config = dict(
    num_attention_heads=3,
    hidden_act='swiglu',
    norm_eps=1e-05,
    rope_fraction=1.0,
    init_std_qkv=0.0267,
    optimizer='muon_variant',
    learning_rate=0.0114,
    lr_head=0.00844,
    schedule='wsd',
    decay_fraction=0.925,
    doc_mask=True,
    max_steps=7491,
)
Each number is 500 + 50 x the weight over its row's rms, rounded and kept within 0 to 999. Layers, rows and columns count from 0. Numbers have three digits each. The size before them is the row's rms in percent of the matrix's.

# layer 9 attention query, 96x192, rms 0.172, rows 0-95, columns 64-127
079:553467473484468576551458434493482569490463428542550526486495423473479480543469519539569490597443494494530408528562485450486614522480479488516437417499439567506522524512548489474406574540465555
092:519481510545513473631545507548555520468477549553455501488466470504462647493532473489456471473563473589499645453404508542550427504501465507492513631406477403516508520455422565580425456512554472
094:547452402413468454434651569456525461561483501521494384478539547549514399429483464531486511534527435427504514552455490539492494486523588542473504480440449461448487481474499430548611500500429483
078:529455490412461583409453473498439443502482472503513537567528508453497532540484500506563407562418489473536465465428533496504546558430553589553442544510501557483533556455473507479494507567452608
105:464469581478487523437438573463406543542492509553513545472489430516519500461491548505501542564498429546514428466552540472472464519424523546471435454412541452494443396619555512452534449468556482
073:451640595561506383442446488581616431473479538503521483469526498501456503491562425451495480469490495607516540451496553450460471538526556450543531475591547461614504433435555604511429478524504503
106:583539467572552429462507410521462561462490526493488473546553440493478478470461485469503491520542563484471493498467529459482569410465482527511564462541506522537519492465503493513528462506404528
096:442490507385474528518538531493531518505543505537562467499455475562493499524457464524476461532570474453525522471458520460541509542472523530495549407471588452464431472539479513563433533527524478
109:489548508507432487505458458499569583461437539615473526477441527484468604442502448464515487527536513494471523466591526433530536427530662561500451483443561410495542541536614511546469549524484457
074:507481473439473540506534428467506460567545514540575573584487489456537490472509580507503503473454520443452433489586477481526570405550491499420474449598508471522516427501536511490644543432477479
110:504444482488476480555531550523537535452446498535538456487392441401437545613434570573525557533564548540450497501591558491435523518436494533573584476490435552475520408471515501492458413505488460
140:512504487486566563518501560593523571450565518557546561512427494495494567533422576526512478473558454473528599521555577386527536519491648515475568465485439410534567478445523559535473479559476478
105:567378474452451549445441486467442460532446500565576509516452498426396472568516439503505398494460462438548478431533463485429520524465613466500485460499450497522571485580514459483470502421422508
108:515532560533438587528486466484506487478551539497491504490538384422496524456524528460496597483577507486530454602492519460583528599484543543485533494484530370461546431470467554456492542530415450
111:473460550493565503533501557470477499372491549533419537513498446475490456493514512523519501576465493497543541531470546515469503459540528590421643497525561558511499531397499399512514496510475450
127:426496561447473458432457526516477510498458540516395410520504425454412425477468538556458542544499475538440446474365502544375571573527457528582482490407560513441429530475544468473558494488468426
093:495467513557533558524449551489536437481550425474576482484460442531470547535499457429530527527482471524559505356577426481423548438550586500426477411504470475500461518551572551508477582393466584
087:406452513496493405519477555550463564474528657553451590456457551561495431488479524450591476460528469417463473525454534474529443555507387419427511504497487605499492491485454562528416476569561406
091:573456542483583649506409431459441501481510421451515582473539396482459500490477499464590474484492413471563447512590434518524572428473552461462412422427460573469521406559585482496420503531500498
090:473525417504531445588510453512542574493512530440458496499432507490525479528561515488539496553553517442424520474455533527606422480495429471496640488460453434556461534409366420526508449486500524
101:510462464583530469535530521429576605503417426519536483517396572554420507449515570460503521527554497548498448427507575487535462607507462494523464424504527451470531567415549591508491540516524445
089:567521566525442527580571610505462499589495529390422430536534494504491534519520458542520499464421530522566423451341451543532495507581435479490529460452440438419436548513418473435430424574487557
078:438465512562512496531555552462548538449524538415403535479497559554425556490458416494482618504454501541498545451500493492556435551548484547476546463493540430544442516455438469591463508537573395
097:478534507556514526562474431496490512433477418514472603482601460447528430620491473380525469495535556457412562487501506524448579476508519512577485496545545552408573572514505490446498533438550472
096:516500498499442480485420552600533519493477477481493509501556432493438480413565494511534511468506609514512529468417565533434451604459422457359612555544359442518439477456496466470506519409459486
091:489581607513625562416490524569418543525550473491567520419502497509549413453565438613623559554396552524571467578529593439499498486484486485488554503543517558497457451537518398512484487532530435
097:474498564559494474469498494465516532502470520462450458591571477520485552412521547548372577486509557570529485527489582455444467592493422490481463463491541446487469573466374433441541551566535542
087:592517469498512563471417417461382600526571446530573487595538369565469488529506625435476424543513482434523415561497578528515663507479496519475412518468506567450535547482512546492534489502510522
096:550409583542569542523325487510501513529513506534464556535503499566455480546455548516503535460495547548507470569456493485468472501564501492464504508467498530434501556490494499507442568533520430
136:465502391450515438480539500442532492539532532432477480494528494454434398569473449546595457468503518413595492531514471578425521526496434397560563510472518533437536463579531495502515485477458545
104:497453545558479459418523438525376426466449541475447522465469464498530446522451499515478446505400524485495469473457473428483529438604521488498523541389539430526438601531529537540513486497518563
104:499489586533410491470535453501559524536600494458483544542577531493542470596546452445544561471506539493506525524508452547462546510544484550452459524447517624491475421534439471485465379540531439
103:509502545486495598495462467513485465476499440524629528471455388481503538511477526437461473496475503480449497539417552396518591503370638473437396549509491455569530477547572542425441483511554514
110:447547489557583451501552544487480520445406489404560500537544452564432581501443457533465514520484530622508564475478544511551509439526476500527486521520495509561478622512517491512437471481518579
093:513383510581360451466503635390570552463447450553414516559504441423538449470518474434474482516513525459520466521498526540470429547484490497578528403551470489493503498427466463455403565537486447
086:519488487464539587494384454451506427495596456558511543514482447500516510559468561417588534521475577438530457505543543459533491523421547476654442494522428525482525429486550573491514556536454413
090:413578496473498569419613541466522565578513510499485452516544537456565480556516452499471502436541569454457606521598506491497390421529474526374592455452393518491533444541515578559544553500461461
070:493525462505528449537526512560508455485486503487467399481599517438521467567501439524445532559473448556504593454450444523509528533539494495513473403500504459477425480492454525465384554487511461
110:456467425519498480529528568448469602574469492430473469470592434468398543518455475435510470596509562503502521378586506631566493516427480534454435511470514530518477532521454563517456527432584473
089:498499461518499478462533563520566445530558559500412577481517473466476642439522531468573554455522537414492525489443483498437516514441541615547548514540543442519502551519534536534511515512515479
111:474588573526520497431577476423516583487445588525539468486491494466544455513574515522504531458489549475440525570580540466551503559515423510518541439506473545460554527546569598438538570567517482
083:570371547528492593441462487452461473446550483498601564553535503445509530476425492451469513480446463495561467516433473437519605457502500527453484569570527491400505462474565535450552566570464429
108:555527387534420502471494599466477490464528404552495585552461481500458502454478569473487557513473473472592531452566479446518496537443558523464447583492558469530628463490523622521497594425457526
117:590536539393418547565552475560457529417554464610488613502381496448515509590528541432512578427507485489534499490565432483491534501513506541586427438476477474502527437447471471523529553491520556
096:424459512456528513512458465478408534489461524594529520508414442513467579566563496466494566450445448534572479504462544486470509572436601601466616478535497501463560459553478592568491607523465411
099:472508412577429520517483545504485511496528487543634416499431520492444506446492568469559449536562552475451491561499590422502540515505566438554467435499398650436509553426408501565515463604524548
102:512551511533437499560578550489562586519493516483503452478499474544421573526532494425458506466625507611545561458540523465483525512509493536537502435467480553506511459566457499460473338478472549
132:454535498519612442399467410549553435450432500467519443519622466506460515467425484529517533479533479454631463390516550485543509414478505464399450439490586471526493526401506563589492438501457553
113:482531524530491478561515487607464511430567454562564431444410501428547591480557483482503527491504484498430517422470433444463530498557531562482507404477448449412532421578433567549421455468529448
089:499493396488488448539527469509511492593517598526512467402521566606520493485537456521525585460539562414528508496566523538542455542513418468430460584529537512587462459422532516506493534500556512
093:498490588503451487519486533443351566451449448546515500507420495476600510495486523537485475549513504451560537500492460514457664449480529471542475516536490480417637508574501616362470459443523451
100:528473508478390545417494492549516496430476457476435490503526497480520548472532492511519524488542558534409496515588454526549473503478423650498460574484554476520471550364501545502538492545525504
089:475500580536426505443487606516467528499584507614523454517455484507560484473387556494444572486465431482563393407480506519523503622602527479479447456556513498454482406459478570394516580495578474
094:493493537499455443513502408572447425475535470509467398504501511523487473548516501481566560503513527578507447515511549652571494454575425479542588526460383459412493563522477511478645384411537498
086:445508506548547458468548553471574492538431542406445537379552488520530451508508430508509508493454481470516585483556538498491444536444463431434574516592484407436437532446498458531596476493439541
089:459488405374530570492448476456492445557490444410510553581540411433486453497518502484528513452521451504559463481559463426458488540466515454528401517465472560421485475525407492552585489456522560
095:468526468518460448473487502498480484479458522394465490490548527551455546413537541471477541410509422574514472540514506593533387448477477492486473532524498443490491426554508467569437462550531421
103:615569507515471495463373495558509465535515454562533504462551521409504483476589519509425554581534532600533486470605573417461473421449549534485562434489406530536511445491499508527473466419425633
087:481469561508495466517522480547462530632476468456488477428436559463448569585560502479495458445483460454525537526422418477430410524528460444531456569539494451508500493556545530526469555508536464
087:573529453452454553470434463485426484488486488478525569507502437476440508558470594423562475538530421455552484570519478465561417524391587413510462496483421535489521523506568544536473514613484504
095:517429383526525587505467468482474409527497509425542584510459488425568465481491556489496526474491346413453493586505413532561564507455448435476551480504504554507523479618552492528510525525534536
107:407542484531436538475461531508457680441508490523569510498547462540550476475549480626504485514497534428482428590470450491542451532434502578495540585493491606496552455508526480505566471371485547
107:638504511483387527426475485548522506569565532591585512506484531537501500524503536411553477358607476445581430506606504603478532439496533495491424582476404540595580585540471548443430548585527526
098:382453585449494494447506579469505556516499538462568475443507571519405493452518457475470540476518504478590535559499581539463364473448436481479463427613529473522390447507488474514504534563489520
064:530528614486525603506452419554449453543525425514598507586513467510510589542559518477501451491572442561542439563628532493483529375419540481558505476561483523552573475552497502498526573503574547
072:484477495540455410513427559484605522510504550545491467395441420525501540523421485468405513533497473497487553497443436486482467554535487638424508459589504512477472547475420549590448520405453527
089:479437490455473419507532472528513486453489541445493456532519536514580399441491446509531617493573550484520580588431548504540504439545520506502419519454470483464458437489498391478514498606514523
075:566433550528527599530445472508425488498574419547555579509468438384454486495521515462538430499484482577506491510527528458529581555420434525457536562544553549521571530524538505491519489493455489
103:487474484475506486513487491429476524514470477497575582461445552527548453558509547439520538464452508546481571557489443470507571485556405461471474505535504511561490440553479546522562460528399439
080:469559526514480431531497558555595504475439540542380567464523509485479533484522502508447481575491467500487637452445551434413575549473523471461517442549529388496411499568522487613521440443487504
129:506455518498502576473556362534478542519431464437468536487489463464514491559469482466467562532528484521468560433551469525565466428520476492491480426480541595514470511521518372548564484440532439
106:525477462424589531511475522474552650504485549550491530583505484506563462604384537520458455536585587423532510443596524445527557527529520408545624531554476450574499508580515477464496593550433475
108:550579476545472543565574475486525531452581492627528455485438589480502544513479539469563547546472492496574522428475505474505542544526547459431479497537485416517482462545409481515473470526511500
084:521588514477438571524576526473467545536522550527488630432445489538516540487541595510508464543499463400586439547468521497490559504523478493611514503559515445463536457539529473468477413484566419
128:554495569551453558412420441519499496485576420562490506602538444527533525443452540457532561541482452459500460409454562555482488535562552471458480502421475565498496488500552607508505509515450376
158:521540527522511599468504535525482547448549408571496465494456551473513528497420520544448534503442444422530551457438417478503501467497606552407553505570558431489546483465496603477479544565458475
123:434527496475598544497573541549538509420456459565530434469489441422516508472417499496500504553460520409439477452498398522433520565466494511473463509431619542486470424538547539496491486531493497
107:564535451441498407540491448507528489490542439564417549567512470422475493594453461529591539443410533490481435475539473525528484443466546408442612558598458526488535574510524502538500549530427474
097:490461545469378513554618401430483432439384581429548430562540487473601536481529494499515478500426450457497504494461558433535565449503432408497542481499572581518531540479533468478492501525571577
145:483512557551437501470446606491487418435600497504457569394519540502556498505425530431447509457519479523488512446517463545454427497461598507406497447429521449373514420438573571546537469562481473
083:566584494476502437538467536478530462492504493497532495563533518501452555424522502483549417566516546588479546505480541452539481552434556385438488457614453494467483633581419515488466517414486489
080:474436476580547477436532519482557584518498519486479489395480547525495491545529466514484457455415498413488525478539442574501415570515467605475514519476506474501416409471585451532615488487519464
082:532542484440467575419454386494498475488486463522589548625472496519495531395520486523545525485564515499553466582567481540585509391484498546481433524534443556570605487461435518414509501547560586
100:419481585569585432532438500516572481507518480469542429470492450431478545518514526518431570511486502560492490430461511447526529568481519521524491504472544464510467469440557554517571502525495482
088:472436479573515452448473551557545513520495494536563551455508411441464521543545529445479562454360543493442542563505550506687428667490548572481528516526492563443507500439378438453473480584524532
106:514414415562442495521493548463575516566532553514502492436413574568503456459468480457522509497456538480490543533536456498466515517552555430441563495580394534442448560443531482519501427470428529
074:418524411596497426525520498564545467485494526359471478509469536544509513561513466476467568515564461612490542511479534514545476521480471528529588485509501539499370575426472492627554451506560541
095:516536560481527547454455464604460526510512467470474486515464590586503491555569562471426515573436458525534494562574421526494492499521506577489523527413552488435546478488457494475543494529557465
087:504552446518539431520572487584496414463452500472446456502557498565527553502539529493486457527416475451530535450455482523544453394485529599481442510532571580462480548563494453468569538511534516
093:496533458516423454516502539549567486591522564345477508499532575557517448418490479391476555510499498533502555513477529474523524570557485553472587500473544631482477527567554516573525536547485381
090:552425484511464462606503520531524548590510444412485419418543527601487519559489533538474479397528483519451511498434507510564550534556511507416544466461491410520541514471417555495456510474432530
092:583511547441473522446444460528401480454550395512531504541515521493545507554470557398511514456502441428426485476451480517542610535572483584478466528462432526466593551568535569495550547553464519
103:552512409515591482509497502508463506536568546469533521472422474472448474547492532497546452527542491492565475517558503451494568538429547477477384448457478570510538401511500518471421506521563489
133:473415545436460452615501467447598466524467568462525439492508456566481371518582517482513379453517466486489492547474491541474464448512425547560496564504467586578492539550486452473475566551516518
100:543550487625506514539499490468534504430506418528433475423434470447565523375560493451433491497550506503496536555494556479545424469494547528473477391451591468446451470467462601496629508495510426
111:460458504499497482479565489486544514456473586570503563547491562471482520521510539544555603440518418484497546598538491586466446596574551502634521462517442558519492519430507445524459506610547518
# layer 9 attention key, 32x192, rms 0.17, rows 0-31, columns 64-127
088:516445475438451549430545504471462493442517395526549546453432517483529615490460582470537525524502536443567445418495514460499482616522502457555503495466436499455546532501536470475443557629400434
099:557432576506401510483523446437454441481497474502510482538483495553485654445477532498522634522463463501430465435422510480484460514516505629498478534498493490530504506500552560550548453542447458
097:480452449480476440556492423517500503508511562474435477528556542464474491572534370536450509459476473544505575489495444462490510563430440428488511542529560509634464454467506505535467549479491559
111:565504522448490584459460542504505486480543410543557546515419476455594613413449638424578523462572507461464452472590497435533523484516505455466462477504461531448582504543533461410531521472465583
088:553461455552539488517503452707481390453528591509441504485462462446463573491533501486472497454525447489531514507476534413534576535497575568530440433396491488496488472511489490549539402588495431
110:452493525509516412450487538545564440593426564467415489492496445508435446441461389493504474444579461552513530467587363584456465458533451566497585536532498563588459462449490473591507420432545590
095:497503561498529458585593441531560422502543503511528468545458471507439527531417458482480485497476455556475420477454554506522476566497467439539574505524512592440524518509506414551410430498424581
086:519445494552446465491533438534515483435506403401528532481465524499481491449552451462462469429523568500482550597551520527453490452501561460421485477472618525487602436493428497579513572499521598
094:502538409443504476493497521521437505507496424534558456503495517544572531408489522451532512481590540495496428548485501437493578507472556530474519520416487472493596455432493589491520456644469518
101:504550550467463586497483481521440546454542431539549528522438416511556501501530575452515510554479519474481530502482497483576544492515556480512440529540436469424594534546520485554564559502538456
095:577412527562517560495474556519579428483449438507530577396505510485435414599415495553474521537476502475488514407493415474456548493478504534524576459409416552559536517520527500551430528557530481
116:522473537438490559468484517497480494474546460505614555507392496414558604419427619491611500512450604440438512501445530413492487456524498466556442430518398498429587543565507527386546480552483519
097:544626560529381575494430501485577495519569444563449500504507486437492494464433542442581464581558515574567441562549498527533498432461479526495429470556387493499464508601460461490494515530424485
104:543584533467419579454426527418547490448583379604584557506385448418520535485492571513461536508478483495500415572524445474473457503479560506599502582525556475530568493473492562526579445508511468
092:589443580480481565476457536544433486641595513511487486426482527520538502513461585509445499495498585551442451448417496497499533524529536550495404464376466487443570492560486500575581534517519490
128:468485457585480450546512501581486452567456626466397482465484520563486429511505375499383494441459530527466516543564487510503479533487489534408484474553578532535371461510456504541478479535530545
102:474437542476423540503473515446460524397558462511590534448480451453554529479456624493486525501512517443415501522477547435548589485515577487471450453441438472475592541437482438421526571511488554
087:466467515471503493486537571522582483498430580547406472508552489519472453500498387514493536583513483595464427501462460535478466586549466522463571524432607497571424531460496531545520532408511539
092:549520506466542514474501519472522487449517415556524503602430521536574547556524585519490551576508562385523475475455530423428435460517518478539507473418449391402522518579541512513476671499515459
089:514555484441525495447520584499507386585575548494450473426585457500533465490488586529513535486500459460538469534556580460479529569441552404557490454514571516472589644541480526534566563548525510
090:434494524513457504492453432479492490430541487415534546607498486491446465510508556408495502453434484497491512452512528451546470312459493510413505412449521466481466463535513381590564509539484486
090:540592516551511509464545522535493530535509515569546436452553461576473482465524599563490567510502517472529579543498476437397501484488533442452446518451499552475536535534436459472426483482482581
115:428534550544536398526524475568572422514400572435441481483512543551414409504535355540423444547524470569529513482547515528459445491485435565455559520478525541622419454410449476559518499490553552
102:495602520424502541454554467485375452408463493454541564545499540459514532510472451445527487605441464446617490526491428426489504487584372449488519456583550454520487459568571486462524574539467408
094:484537342474489451461531450500486559589366454532478577426526400523564516528471446500535423554515519518449515513450435520405518488499442526568554549468558611489491424533481479533540501486591520
100:479573520565514428510519504506528431577536552458383400533499472494470464570582393477448550446553360488589552502448508556470503462537434551497507442448511488482446499504445422543500510427455536
100:420491491568529464450479456563530437568445599484397412463508519507381424573543316499468524521513422617508533496543479557560526497463501528464523527519530542565425499387468514516463450442508516
132:544482530418463582450489582482474575439581404569576529577472473382579574432477641497502493558473533464495480486486503462529458551547536534547402466457464462457603491494555544467526566543456511
103:452527461460573525426479494462471509560493393587567605556496483436498546493527643461459541527542600454448495469428470469497439539480498436476469431503534536445568484598466558472513522548457456
094:588467622521523430530455429489549426589486557499437551511463444464483514435480449460538564594499578523402448466423553491371507428538490547577458504444407471439497523486533568486453457477529565
099:516497407450513551466472414454455582478552548621529548550531484484477491475487527542547540494461433427470480506480459484482479487571516353478466479473458504446525462471492497482586490425438486
092:518572497480476515551505519467500383505507485441472446488571455515488470487439530497488502477463489429544519513523424463554441433467528475518527559564492525517455578512431407454554545522536547
# layer 9 attention value, 32x192, rms 0.135, rows 0-21, columns 64-127
100:398433586543467503556497528451480570579570456498510592548515508573565410494522433420464440507554543460437520502529514560562518543492608521521450514540492597509517528513629514401570598502573471
104:557514479477477471556481399501463390518448532446499525475547491524460562533405568513498436525439509435540534513445447598514536462420546466547456492546411476496498496543399554480490486500466533
099:549505492542491472436385457489529574524452481591502500437508516567562542577526458489497467475483537463508468431478472527465477445466493544480490518373584455520532498447465502473449512576430480
094:440494529517537487487417547406461508411517558502377440484508471404587473509456503518552542512544394437551463469593535548571529532486533428510530443447491512471516567527425476511461460416325417
104:505541472439525534446528431524530470589509501489490489580427460402443444489445470521464428520559555505427449530527554448605535461468412497472456516445530561455485624611415476557435545448514448
100:489512466538461548510552515460478562454455484440487433522461510414493499509536487541475408490535383400519516543529499459488497423498436543519508488565514526583610475525374554498438484507526485
100:515555505519404558515574556583535522493470576480541484485407463554471494501555467498597467480493555478497594532511518524487472421516550488501498433531561551500421478491502467482467512493410544
094:449390467465361487606483486489589396472502520513468439490491513532494466441472492453442477462418551499430513502564435452445486449476522452517559550524502459452450428597512558473456531511570497
100:453559466533492482435566572425615444452461513531482585502477452451562634500502450424506491444469435496470427529482550543595555512557463529515475566519533500443503550595493535428580516514433525
100:505556519608529477527525494545505503494553515469468539489461481418605438438577522469458456442450500445495605458465546438556555482531483526467500508434517487522542495499474512559575587480471488
098:420516547483561487566484528493584569483451428528523487497425565438571518601507556541511534543408613456338493539467477477521465515442530496474492557535493486550505522546552488463453502462417517
100:488484503496522545618520410505558538528547529534506582464463512457571487526501474486535484422523488515500540608567501473540521479467484576521462540499437455505512576506485401518494486470574561
102:424537432463585569461544517490502609588478590471445465577545525429530493453556487569515516476491494491538472458467501493518564498423517502582513369469500553496538571511557517485453470505588479
096:545440535460551519446552516498469521534509504507473452459524518592543546464483470485536409431586525474485518507505469494489494463506497470477493554504554566587490513482511498591534461584551561
108:466435522484453443500535610584568509471517509438547449488450561483483471526435500470541497463580433521515524545597522490580552514368481414621462469520436529631469490474463437492439460456436528
098:448537452454517486508555521512481517534455499448487545496546406488608522519389534530635600525525625443538576427456487469479557459489500426549497508500518504566456446469554523528544460502514455
101:492461427457598545549564518605466464435480534502536528495494462542444558436485450447579450448514476510491494552535486570504473548503506454480467434539464540481474476494438527473428453620495495
099:543506533495491528491423483446456575473410469499493604501510539468456514563462476488612407588494524572562492477514386591542541489548527417475554505464485435540541532413540458521495509504455586
096:532471596484596522524503535473558559536440545436530489495424560565522480469486544415580463547492452484470502463466508521388486466517487466544484488457538511453573488604444459554515448514398494
103:530545546558491531411485513487452490419519500508424467380473546481538458550613529455405450538502583541494520569420426497461474528529448475455473485494404454504495583506523604460515456504536371
098:546531540604563457506489407557474438493464558485559545552494508528487533604550531532495547473465575467536574444489497525484510505576378558546623470517493470529488509497497518494552532557457484
103:583508579446552469447431478429497514520541472547541553379534585531486527476541428499577441558424565520449525503592506497526393485568459529526515439524493544587483450500493495425510404422519521
# layer 9 attention output (transposed), 96x192, rms 0.849, rows 0-21,32-52,64-84, columns 64-127
096:476453552462450404542491496549585432472467584575560504459511453475568489522430344558521515470442501478573437437469558473509514480500537538380510548580493489427532519502574514563487568520491434
099:554500542478490583485461502441570505556519439516532471494447498439503475530504424475534492510592491553510469470508508547471396473530434522465575532549409491495441476534444436425546411552531552
103:543519491418459489479601516372412417493569514513509454453500516413480534464555540537546491454380446465493576527517524506587458544473495463505553499474553431432559436491514564435554552452474440
099:477466468497495628498454538564453497537561466470460540460545480533509509571490487533573405550595507610557505462563564547478514526528479566490554475445488562439545521610549528472463469434563539
091:506571485478457479533591437537500426468499471512513453526499478479498439485461417468585492477570584518516435497444530524450549439457475435484449523589517509539407488551483534467567517474488452
105:602461458437538532509430518478478485516536503515506582546480495549536605472547580508561517537577503491515559538551467473515498454561474415537524467574585437569427436559544538506497491526496547
104:540549570521491530531498453530549504514568437414503496446506436414529531563520447405430482573454524563548559514518543439562592509590338481481464567523503418662482461464608452470466505420552506
104:471621417498525483405545533484429504560467463554485525425504479533527565570468488493521510573567477493552528460567546458546545477579574559506548373478508484547560506477531537394507521521500511
094:550465511556474437480502479479509431522504508495427556601446486590539470521482541467581534596535463558528514504500484546547402462428548581572520454519506473483573535548595434490610494417512458
103:542501486483544522460544452463494487571473434397513455545540456471552587428513572522442509596597513471506582581442563503513550495541526495503460484487580582489553461521535534514542567429565496
092:423499510516560421540356450534558401453544469499537518400614541463488460549587393471532406568487482477517534562468575568462459466504495464539522528494466481552439554472541472486542451475476522
098:500468492545444558513531591398523491516501510456570578541493454463477488458486512532536533576521460483510471377496460473451461478450584420454437480420428462489527498501509523518481484552454540
100:495515441459489495483517621399527569438462469438529532426442495451458539554454377541574435537553474487456469484520533467479491455515507520459467522503491494529554525496538514542596563470411375
095:525629488490454510497476430544473386570570477545489526606465481485555479517522555501517399579544450509464531454584504493493458526491513435462526563521499479614467509440528424470489483455544461
092:534499492481448597494528450509564421472459463529492540517452535456520497487554462542499508474524526516450460692520423496409418507414527484431519523490500498409444602506475489478524453533563559
101:500430446499520467531534490475565491478477473569490551553414519546501470424503612590495537509470430441484462529511488482426506552502461509442553512431430424496521548479476493496441557574486530
104:547528508478469560463447613508548491610450555449439487452513457624522497489546480473527594570442478602522543569435536504619479466490591482547381530486506455466577447440526526491485483529495464
096:486563425453483586513537509499536515552499408465459518545463430452492577439589480526430473515539445528493538450600549597410504460426477602456436472514578521497563488514567542531467528458434454
092:456551506496373462499502504490539462534562562574500544511564458539526589541426392535570488511436568522504499505462486503446538581520569450551435521528615516471523617505581532562528487516479454
100:476472464440551543626489462467496388500426529453527420539532512495504490495546603528548477559470613546470507415487555464503546478485490571488442517480518387399395461422509465576469351493548433
088:511578493528504617454460534540459497464554563447492476444482505494461421497527557533457502476497490452501445461469503389522479625523518488566534530516453495462457471465471597530536483399584518
092:478504499513593438442447449536485542508535563460569498447423465470615477544556358534492523446439514465514433508552458471393481572564416539446507432552495536511479460458499432525458536463571457
105:544512456412488500546461557502394482507460522384496502559544572509518481602526510536600509497560520509382536488435464527465395506507460519548529461469441512548479528505562478477514552466506532
099:484525506481475559554494512522484536515529544495471505480570449586500479519465446435430548688520450587434481530502483455555576468548458409552527480439464494559544420491457434594481501429424573
088:504507503459477501632542523403459487533586478413486538468419410456563555467438459485546520588473521496531508432481480493544513440525375476489421545524569530588459489525534431500587549443601482
099:554439515445406482482621551428470422589505473479567472576550484490453512510451495463456513542463408518567456484410487508564443473562516497477472466563481486492508447499509500546519397569585521
099:524554591498472494541532430485584547562492526517531525426567536494536548481500388506510486490478541487499550480512504544446448579510444467483579577554506468480547529545448527469480458531406565
096:509503489440533403416573543501428575473547539483527553530520477585585455476446473529547517552474536509565520428508527467542453477531489599490518528452444499461505524354481507471498499476539421
095:523539483482519539526483506437456480494491493605557472464461532539432508492399520533478604486540462530484509478495531425462542478460576515475563453465631456517540557466411489475529485476448448
092:528503503535525535516428461496536601523417578479536536481451432397481506512531540575479479434465472471423539512524563438514469534481465442517450528563544433454461561428438499522521524481425456
102:507533454483526571501468506494569550498586563466580487441473501384484469538551491528464515440480511428496488499452517405474479505495459381449492577517549510507409577462471478575512473538546475
101:469503401549507612480499423489517465502434529478524482583425511566433485479562565430535449425509499472514501467427433483467550606516525422518489512482456457513531447519505479545428501550457497
107:537484495463477551468552571475461502503506487441451448488457356447553573433644520495488576526558475558535455537531454518533415537471552447495575477440518501461515536474518556612465479491510568
101:494473429513476576418354442418466448573420499514473463550416388506502466491466587449536498515514466512426584516489480467532491549532552534474631506524541460457473494575514608475439574471475461
107:547481570531555466498440566547449523573500510532508466496507513506457468447527350518516471505510404503581481513473459566498584493551499529519435524596423561478468525535509500555461542508491547
090:528488596567552511491469422509555524515399464454500403437488589429524489517508345524537569423469505420490498441484493573527497478607450620565483472527560559478505490439418437464475460538507432
107:509561486537490481456467517465486499546471490553477575593491437494401515581488514546425562497522597550500539426419561491493507532563473559484537413381520520558534535463534564482514467501479516
097:519502534495419531431459548472499578546576450528451535437514466504484500550549522549456420485437402488518474471527541429519528496542543428462459543605538575442542418529493519579559467499395553
094:534449518493509455547492503469522446550522510541547445577564551478442559569441492473483598504525547472444507447509554418527532402481465569517539508494579552531482511480566581528449508457515617
099:464494610476457555449481573596512471501560534516509534460575508505485545472552380402510508433443508530506523529519533476418508439488410430574496477591584393462464516562509464380487440478511500
097:557517501568612536445478491418497419522498430531557410513552505461478469482549535552456525541547473453477468448462475552606462414490488535432444421589443550478475500522525531454466445506467536
096:557444466520546403475533501476451639530499536516452548458515561578472472521427550432500563475495441553521587579513490493551563479552444437536581575453488554524452438547403493496530594486509503
102:415424464454460455605545466409465545548490477451460512472470555469491472472439537442488502588569489579462459502575478425558506430471502417483500574471539521483477490488436430424548482482437400
094:542542526540467475448478442545457551463540483576516433546470525548466501360485474533507508447479433498516477556517529463482554538511452591512398513449569491574528571373425516440467438535528487
107:468472525508472490540570531549444476581513498465527467499572487499490485371486568527516518445429470443519517509581387496483479436516513533544419506583512547445475545507569467577435586522524505
094:457570459641515496424457563625519558438507530581518440451527502525487488435472424490486490430570492560524467429561492540450552510476571573467425551465406484493503504486492466532503416514398469
095:525628528503467403606522416542517455475530519580510515523393487511494557435504532440477493472407517472496610489557491520499526584469559547543505462586538505530449460390431499557514581558457465
119:441417428539475495468444527445435496520463525481486460658391497478480437539526397516498447530541489467557546447578516472447515473616466541490501517483487519473481395498520472540488468476508522
100:413552512576465499579604424543512470489435486622394506587477540520465465490404516504508408522505507539596449513465498461449523482473449487527532490496474528471549549510572450481453508497488571
108:484493445498546433504487501506392396527447514476596507479518550489497516463532545555536518442535514452514496447500529509530494459584516493486534505656443492474520547429504526552574532532507575
106:471552497554478526539506496463461487429510541460540547565526476511472518383515388553474524559487552604538518571425440538527435538472481484559482535518437513467536486482454475602484477589553526
104:465549504399489523574479489475446472456453581481503528586577544497570459428479552557453462423468504482518525508499536489404483522511455525494512464500462552510542465513547553498389634499492484
103:508515564509475533514470482473546422506461450563483472477563532424530465513458465566547488421419447514480507419505560434534543490438459497590462539470509467539478570449478455435500341602450563
098:448558446431560577546490480440524510595451491468544530557514487592511553498450493528502569464417492486512455484473489447554481499490396547451510474532450512545567468542470435462476552487528550
105:465508537454601529522526463441418407447373487460439538517441538488509474487502469457485459516570509480610463549500462501568454475583481505571476482519542507526476508465582427570577468463547550
101:482534501531484482519510481472568492541509537548469589524588452580492560464498565490447551444513468520520491502507486476499480502515552567403559444546561449476467488404471497400520530392525446
107:519416388540497516490570569502503555589463452512475507476622423554517480558512571473419540525442469549560454578579459472510529561458464459445464513508501529510378539505523449530480389577454504
102:555425479515531485490549413479466469518460487466495506468573442572531558528517444457496469438547497489549499497452429454550509479570519455498466400488391585485492430501481480445563613435440471
103:592462551539505474435557522425582541513431547537522566537519524474579470567489546435573463514452503546525546449468483501534355464616438629553449490521471531453514487527496407464468483522532503
104:494526376438485498513473523479453548527559449590541508504495486435563508400481414596439504458494409468506509529513481497378468452445510506483537472482436548455464486543531464455487403557427448
101:510490602491538431627498530417488425480605449555514465543487501497581441505518535541504482488461563509535475516480482479587525519445567442494500425507460421471511446496496506517447485524506507
101:502553459480469548425449452570504507577592525548522531489503475565554479495475627453423503513520446495457476500483490520470507416482431499555541513436494550486552486487460450575422474467443489
105:532439452594340598539504479480453537510528529556462463509502481572478535457499451484529502571495511510501525480590475509466460539515485473488497355463597583559516442546509515521589532553429491
104:527429536528533516469479535512432527451359473529584561544524498566568500544583623518556435415438494428520592529431422517489471456528609482441430546540502470557505517598521455512462480519489598